Part of a small language model's weights.
Size: 10 layers, width 704, MLP 4224 SwiGLU, vocabulary 8192, 112M parameters.
Architecture: learned and rotary positions, no biases in attention or MLP.
Training: a variant of Muon for these matrices, 904M tokens, 6897 steps.
Each number is 128 + 32 x the weight over its row's rms, rounded and kept within 0 to 255. Layers, rows and columns count from 0. Numbers have three digits each. The size before them is the row's rms in percent of the matrix's.

# layer 5 MLP gate, 4224x704, rms 0.0357, rows 4188-4212, columns 352-439
089:138102106124100153095172140167175140090130090097127118154149078171162129137163119138130181080136145097139095128114095161100114126160139129166170157116174119111101098074186098103100100116126093102114062109078147106124104086102108111123174152118094118152107130113158
135:135081114135196114092181189067187104131104142151128115058103105108122174156136119135088147101106093149138159112133144151183134079135142104130078157157125122134105157080174170135166118165120167159068098183153107192131085091162134155129129065162157106140096128130158
094:178085160149116077075126082128132099123152138143090101125130135125111148131188127105091105134077131114167097108068164134132097105093109104118136129154127150133100153107069226053119132155078126134138118197137131164168127125153074195109115123031152054131137149146124
107:118176088125112097160146113102092144138147048133117170157064093128149154124079151109114172145121115083154131132194145107121133154119132088103189134095163138095149135131074103151150115168116036137156121113089098142133084123141117149121119153069089138098083091085133
090:101123202110142176131085145149121131079141155175061074175096161141152127090131138129130184100110117116145143143208144074131092147171148102173100126106178118157070116132170156157150094096111105102154128101137169125111158075128103105142155069091091120144088145169140
102:147101179132163165099131196148144146174142189150142121174146145147104181092168116133156104183090095158113142109086131151118125158184101151121075149192176134125128114144057118088165114123108150152146156153111197156142178169139137201153162096086155127119094126138129
088:125111120142168122130118110129139132180143119201166092181131151069161161120157126134087115153133134046152126121117068124087151122093146129138178135160179138182178083155105142127122091095120125080095130154068035079084155123152100134110158023094132112134098106120140
097:133110113120146096132149157057157167144137085154086148104118165151162069156144124169129089135158111152139174129124153027123107105155184133169140141095124166173089172136167119092110165096098163095081137113105151088143140131140131161122072139143096182139130157120186
112:158153113102173109161141163145112077154079087149087103144127098128136114167144111134112098165106119142143160114106066121095122106090133168086136111147138140132091160108156180067116115164163110137140077196123181198153186165129151119128151100134110090147118164160143
129:181104154135080064125154114175102158194117147113132088130148123154143100114170134075178100133063141163178188080172144122093127113149054114164163098111140145144107162067114148137109136135085135164069128072126144131131071147197158133087139132131145086152046112073128
094:179183152095125169150125158150115108076152158119143084160194132184159159134090110091096179144126117060067104088192092082125150126152114116098180179139121120104112172131141127077156118056116126143154098122182082102096149122122163113139104091118117105073081132190140
096:113082131105125174140161112112107114089132163111199090111164096142118116152111187119143108132129176158091136170127129153141131092124149141117143121107139148139134093152114064070130152139120187096112130102129090147106103137120119164081134146117166178136095100121083
089:132131150127097147077118154144113162187177066206138117144114069091143026165119168131172145123139177109152109157148069141164102187142156141115115126102033103157158154139149167122133130126081097134142117121158149164110097149146130203147092154174111149134114113141094
036:163112132190155151138144104122151147121123134094118118126136105129130167170140169154134116178091070186168098157088150119113133094113086089086172121126139133137122146163110171151087080140154163180142111180085201126135160134108154151147085125052110190163112083069153
046:185161138150137160162176136095113097106168159139097167176106114077146135124057150135108124141121146149082154172142138202108106126129147131123125168140165103118121109136136141147127109189108118115098126124101090150166118198089170112119096188102213098145102110137147
096:165135136185118082190161171133153054076106090135149092128139140128116142159161139111115121147077144109136166077159130068154108101145055178151151106114135147151134138157126092150122140151156124099116090101132142142156126110124128225103140149119160139142217129080082
116:156095171163101114226175103132142102169112095176108156117093095145140094066145158169060098164121140105088177140136106133104183097153156128176120071127173108130061112130121162124121151167145114139125130079167137062151163059134107078123144194124183085148093098145113
024:101137165054104084141105135149179097087088114106133125056165156107135158163157192127169116090144096156084131129101148120145133088145120135089148144199160092150117131160156143164086117166119169086094102181094139112125067153098137108159124144056147099174092151112155
111:133120123147166090090149178148150099173109168136106111125112106127099219160117140167096098162063122126236143056205121114106154154120140142175187166154167143086114130122104137163113101147087127071151124141160119113087083132134130136157099104155138066089171116083117
128:166114106113113180156094150144110100152111088152151096115105110179113154110143111113108055087142084180097083134203175069081126165131137102106130187104021110090193126113093114090165114082100109169119129112177077102108136155088150145173169098107145098177124148137122
121:150106149150140103136146098060117148126099154158100096163130113098143111107189154104133176129129145159097164103096137142099175159124043114123114123125162150093128087061104131096136146090146137105200140144155102103193158163140115132164040205090087159125133191118088
111:106128093090125154166128136148201066166161143053093155084133163166142119093088141124081086139128144112109130098103176150093077090161144148153138141097112082118152097124103109110160179115132100125132132073121142144151129069101141188178102147114151164163127073115165
108:092200095085138130186085080164177094173076147111152145080104142139091097092141139099119107118189147106129138106155139071155125075145141081161102133124140127131176129108132093097142149081148117111141157181105138177150118064114115139102082112099109168170094157111076
010:137094174110147103159132113062106129191136185105148052210103094145173141120170146184141116168117068122134153048168142106074113107136117160147161169161099173120151144085092126148163148082108110141158120114141098071104119133158156132150060111154122113153112134139130
089:164148059083117089132098142171141070159133173102102173099197145122151105111132116122132152157150125118191135128090133096183178157096138105099191099137148107101168106116060171151207117131164114101135108130124108130122124078068121153115098133101136074150171161166126
# layer 5 MLP up, 4224x704, rms 0.0351, rows 4188-4212, columns 352-439
094:188118073169094110127101088081153167120115109170159137146079076132082189071085125098100100158127103177145104071121110098093100146151083129127132152096135122141132134117088102082129154090100148113094080132105111122091058148061150099186082143148135046148130184162109
132:156131175112110175099103097117093112137084112102124126181135161135152078113111168126167120121149142111103134130119145102129110137138083142140131095143144105119148147140140122152084074083106071148220192112175129070142152188089128104159135124166170135176141151146093
094:129137196112123128156113152132129123173083134066140147093162077121137056105086110133164126092174085097137137139096128112127121129149150130105159103149151101059126124153120130156107143077129129109143066131145138108182141132115091146113119117131120142102131180104132
107:081137088147162161173103189112097132143177200130142136094097181126153105141162094131109124114134136101110155072131099145106100066133158136160086108137128147190109138138095141149161158169150090126116131172148122115152106140137070100114106172202092118159119077166112
097:117130135156135193124110060122075203085058128134105090139142123130133152094142174089075123123130089133186124114194122056163102135152148070156112114177128145159112142138141120199165079080136163102120147118143131113124132137152140100092150133061088157162125119198062
104:099097061103073089139177162116142128125137139114099189124119169130164123205184171202085114127186102156101087122179077123128128177110108163111126089176195101148092152116184174110082065105165093125092108119105126147149162166140148070122134125085116036139131084114169
087:184106113150144094105168091159116162118168145204153129167077155117110107148106151146089146151101148098109142151110072160131139153080096109136136136099178169205175170185119176170189101090164148120069161175073087090143137101142119197116136119107187094102109154076156
090:116126117073126163133091132150121144093094148101126114170119099184170098110092122132157139186155117111077117129098130101079147147116142154187084101126148126136112132069116135148097162115103092127155144161170110152159146117148110140129155074077168190113168065155128
116:093162136086173123118113186188128054112075139137096131148133099166080165126079172143095110168112152126109137074112045146154161117200079127130167080137060100163098122086113114121118164127197154119117102147115123141097177122125117106182135098121089101114093126104068
127:196168082073172127152194135204132139085063097094135122111101090107172152138121084175100082144052110146092204102183164108131147110123099137090171142123111099141090147081172154136102146156051178122084113117132145067088103133127170101103150102100137147132102080086138
097:132122103161102137122128165176150167135145182128097067139124107162149130091084074137130155095094126077134135068108179140159115100105147153117141165029151125163113157114136087122164147060075141172135045108141169155114150122110176131103148087128089123049118115159131
094:141115079171077125109102182148125129143106159143108130131103164094129166055101111151095155150125105117096116120130114097112121121110169120194146118128092096121112147113108135154089129149184088101128111165115140120145122112089076147088082094155110159120119173131167
089:153080110072086125093129108125176148151174121120157116118148225151137146136108071113161072117170079113093129143159126139119149137164105091067102141119062125148118143110145126115069166053129133113098109105151107043057171088126116110141090072136127148129190153144160
037:110123135066104123117115158128108109123137118141136147123121155137141110070100075122135141061173185069091143099160110147138127152141176154152080122132116123091144108100158081095150157109109082085116144084178071128108089128160120110092168123199141067088131168196103
047:198153149149119161161179161095129120099153160165113151158098119061158148123072142162101103123128157149095164161152117194099084095117175121098119136122162078113101123130122141159127087155113104122111135120079079169165129173128175134149068178100186115149111120156132
098:169106153132128199194128089062134163097138161114133109140110118129139064195141165133142133118163140174153132095156138111083181171107150113083109147162132105151061139121169114127122128178122137197171132120136112153119125107110183069139159097153084130074137133093175
121:185166132102107134119081144107106135121153116225129131131121131124105069106087130124146106141101123170110120156077093096085137097139130109115121170123158113124141138069170117139096106051110139135070169115185113110142097105178059151154160151120177069069108168142121
026:114090145146170153150128109110085159138175125152055105151169097157179128111109105106145150156103169082137064173154074125139091168171128127138146142100085152083065159114111125104135119057089098144165119114185120124121121092097141142127138106129086179094133093123143
112:079128116147140062130096146146166088096140157175143132128140117083132165100184149081167150125124147105091100078151154214103102118165164168126154138156156145174105145078111135114151113118090107112121126147110178153143111158159090144069126142147112121122138106203105
132:071090144155110155156126162114102143115081090130130095150077128168118179099096058150152104157204159109175079132142104038149104116127120119146138144120119156097153100165055102112167155046119090102116195132120083101097132116087172105134141118113079077150139162179128
120:143093163129118145142156086110150138106128150170121094129109153180077070118138196088179173147120154169086128119164104148135106087200083170104096086114133165132126103141114116173159122185123132105149107105127055094168166142131166081031045201120092105103135148169081
112:157113126127144106120100178134134172127165174150122158090083120145095072181120164120142147109152141119093129170104138107092128142153175116084120122096115122098106062101183159124059124154096139184121148129168132142132160189134090073090172118178125091136080162145105
108:151092153143175139085105193078105160132141162177125123138120090071126061137118128093163097107123088089102106114120101153158126084139159182128123157073173183142092148108173150155129073152107065147149097099084101177094056068128192155126109094146129140052110105151064
010:161083172088125100129158123013111110130100154117157108166133076154194112128198146200148116147156052114088146065186156087090119132126100154177204141174147184097160125097097122110170137043122061120132157101118074072191093148136142146183066139137137105112111144096119
091:142099108100150093125121141054078058182137141120129141157201131123110102169128143176084094123142153163087157150121134099166143244097062111149164097121073104118147116133133126112136115134066118134092137072150159142103090138167103129139114115174136131150122154103106
# layer 5 MLP down (transposed), 4224x704, rms 0.0354, rows 4188-4211, columns 352-439
093:126094103096153116104090175158127149134154142071148136089145096052146100124072114102125123110103166145151135123157159158191152116113072119158168198113108150166137139073133196107161156137152102156139157155106127063132162139092129126183184107087108113135175132101108
140:183090135087162193068125202167136118138188138112127048148115189138132107103142146096138143082126151111091084095129121175125169162139166126164167156110131084121133120073133142104071188082148138132153116100176150149113154140041112089168111109180167116092061112137139
104:066105121097147120107159155083193070120128132071134193131171093134104137181070181225084114047146102145097145161127125092145147106132136103158163126203148059055156063132151113097098100145165127107113144094142149145143178116184131123100108177100131131140097115126123
105:058108158106165085064084097155156110129118159099092150133150118128109121146139155112112115097126064136101175134122173109150119173083203188168114063157049131156103088108149122172181151127172165091170126124149113083135120083074169101121118099178177120138123193156079
093:111091085174164156160144139170094140112101103119084147150145106227148148136134139133138159100126147136092193139056141145071125123162090146124120139143111165100146088108107129174122071106135115079159141123200167180112140122162110138132063153156091122156086128098121
102:160103126119165125148052096220065116082132142120101081114131078114118152109121098145151094129137151132165159123153091132151050153154177123143128105084095106182121100134124068126139176119090142077084127124162105224062161138089117097112149115039078146083125132144073
095:148168153145143134163132116068154153162100089139109074111152127109157141099029093157136083173088149059143100127085118109100105092149177090141166137098139097139192117105135138148116139170101110103130130132084098170096140102035126165173135118130134106147116151101144
096:112154152120119163059130087148080185138128144163148095125089114128090182117195146133181119161120136151126162170127173146066153138100135131108068156102098155116156131111197177177031071200086110128106159115114158135119070143160167172174136137120108108164109083078136
116:146099129137111091143115114116162179185093105129080139167086133140163186110091163105149147141119159062110130151080118093115137119099172181156099125102146140127175117180119122123163161145142134156163080211128118164115071137152166165141138112158120167090178168107156
118:121152090112115170161159104133126140156111182106078099164128063143195141190169117083125086122089157160092158100203146096088096161133129079125096104128103179119123141169071097117184164163093155091184112083134133092097073114157151145126181093109118144142078199141118
101:089135135107081165121160165156094204139119233140111106151103183220107180127154094123111096104161092132120102120121079135203115118123080141147106209100133136112102161123085187100207075096090119149151151122109085139153144081114204121132153151121062092175104144128064
099:118112130080125104080125095113161212129166138120224108108190088094156141125086117142147076135183077074156150059088141111158109133128161127108142137009132091162128134145191143058158119150116187153145130101143153152146135209099208076064160169125123148077153094150099
091:098115146107100156192158112142151089159097117089138098105084059141108131159121073134158151099080099116159058084079134172156103118118118144128140175095128055174144170093089091084121078110125142169103079110143136117106150105123133184136115153113138128155156135160096
051:103170126112103117143151135120140162111163139189128117129152094128137077198164146093159179207178145102131087120143104089146116115114128127150100121138164201117123152075123141132189149203079132152176128158114129130121156111114161065162132139146235162153139133152137
056:161115128137094136162176090144114112145113138094138098195089158062096158116113112120172124122161186081122088090144101097154141157132123100114144145144134079128153149148174124149134093156102178125092114109184111153155159208101210126138108151128166149150141128126164
095:070111139163135178167109148107130165147135147133108149125046093178078115073120080142141071115128155072107093077113138144134098153156125113125147166070119088132128153126124162149143102119145177140143127091046093113121149138136167101103188116101174113080140149177131
118:124156123086099122158107101096072087139155117187182157135097094141113120111149133079125179105095157172121145143160091157173164122146133118110164135103110139128138185102117098169114066103063109116151116165175116123119154119154100155069173143131154074113100121082088
029:176107111156121108146157101133139157103119102192130106061096163173167131187136114106138077168136089123164095087118117066152131119146123145116174171073155145108088112119181085112107142119140140138147150125137125091165151160145078147150106096135127140092125151132146
113:081172132100133173114134130166121125101124117159160122163104111053084140121145151109131112152139115146183121124123115164113179134133156157120143130190158104146142170092121135166154090097075113141106148106111115164171055146129131158131096146129168092185211155119176
124:158141096100094103114129117165102190117082114073145105108130048119110178111138080125131195074108096121137152157083103061086098112139131113152149094127131094117114159140131086078144101114122151098188061152106105146101128120083118177110059175117165119143147137169134
117:159078106150158159146112079133131173160114180162160072184164137104130165171200101160116105161123098194139132107138150147078075133083084157152046138171121105096107126115063134097105177131135058076117193134159137136122176147107094139147153182174095129103147130137087
114:120090156187066151070158175116114114145182083183127169113121125085097150192158176155140174141118206098116098117105112123155139164133152169083138116068125157123160140159147099130132203112097096139085152171117087127132154124158088120029150121125143081135150174107121
109:188168165124219117125132157131160169116097115202167150150119148028151141163158117162132161116159105119117132149127140132151095157096076159172187095101146179101158155179174143148146098134147074119153145093104140193068117150092128114055128066144087161078144162125115
012:126114073125134165082144142092074134141115147152112186153076162117090114139114131081129089142085121098112102148197149098049126126141138131120154133173083084212161087115117163152148152099084135139128102115083098156157151079148144072187107142137134142153185122110140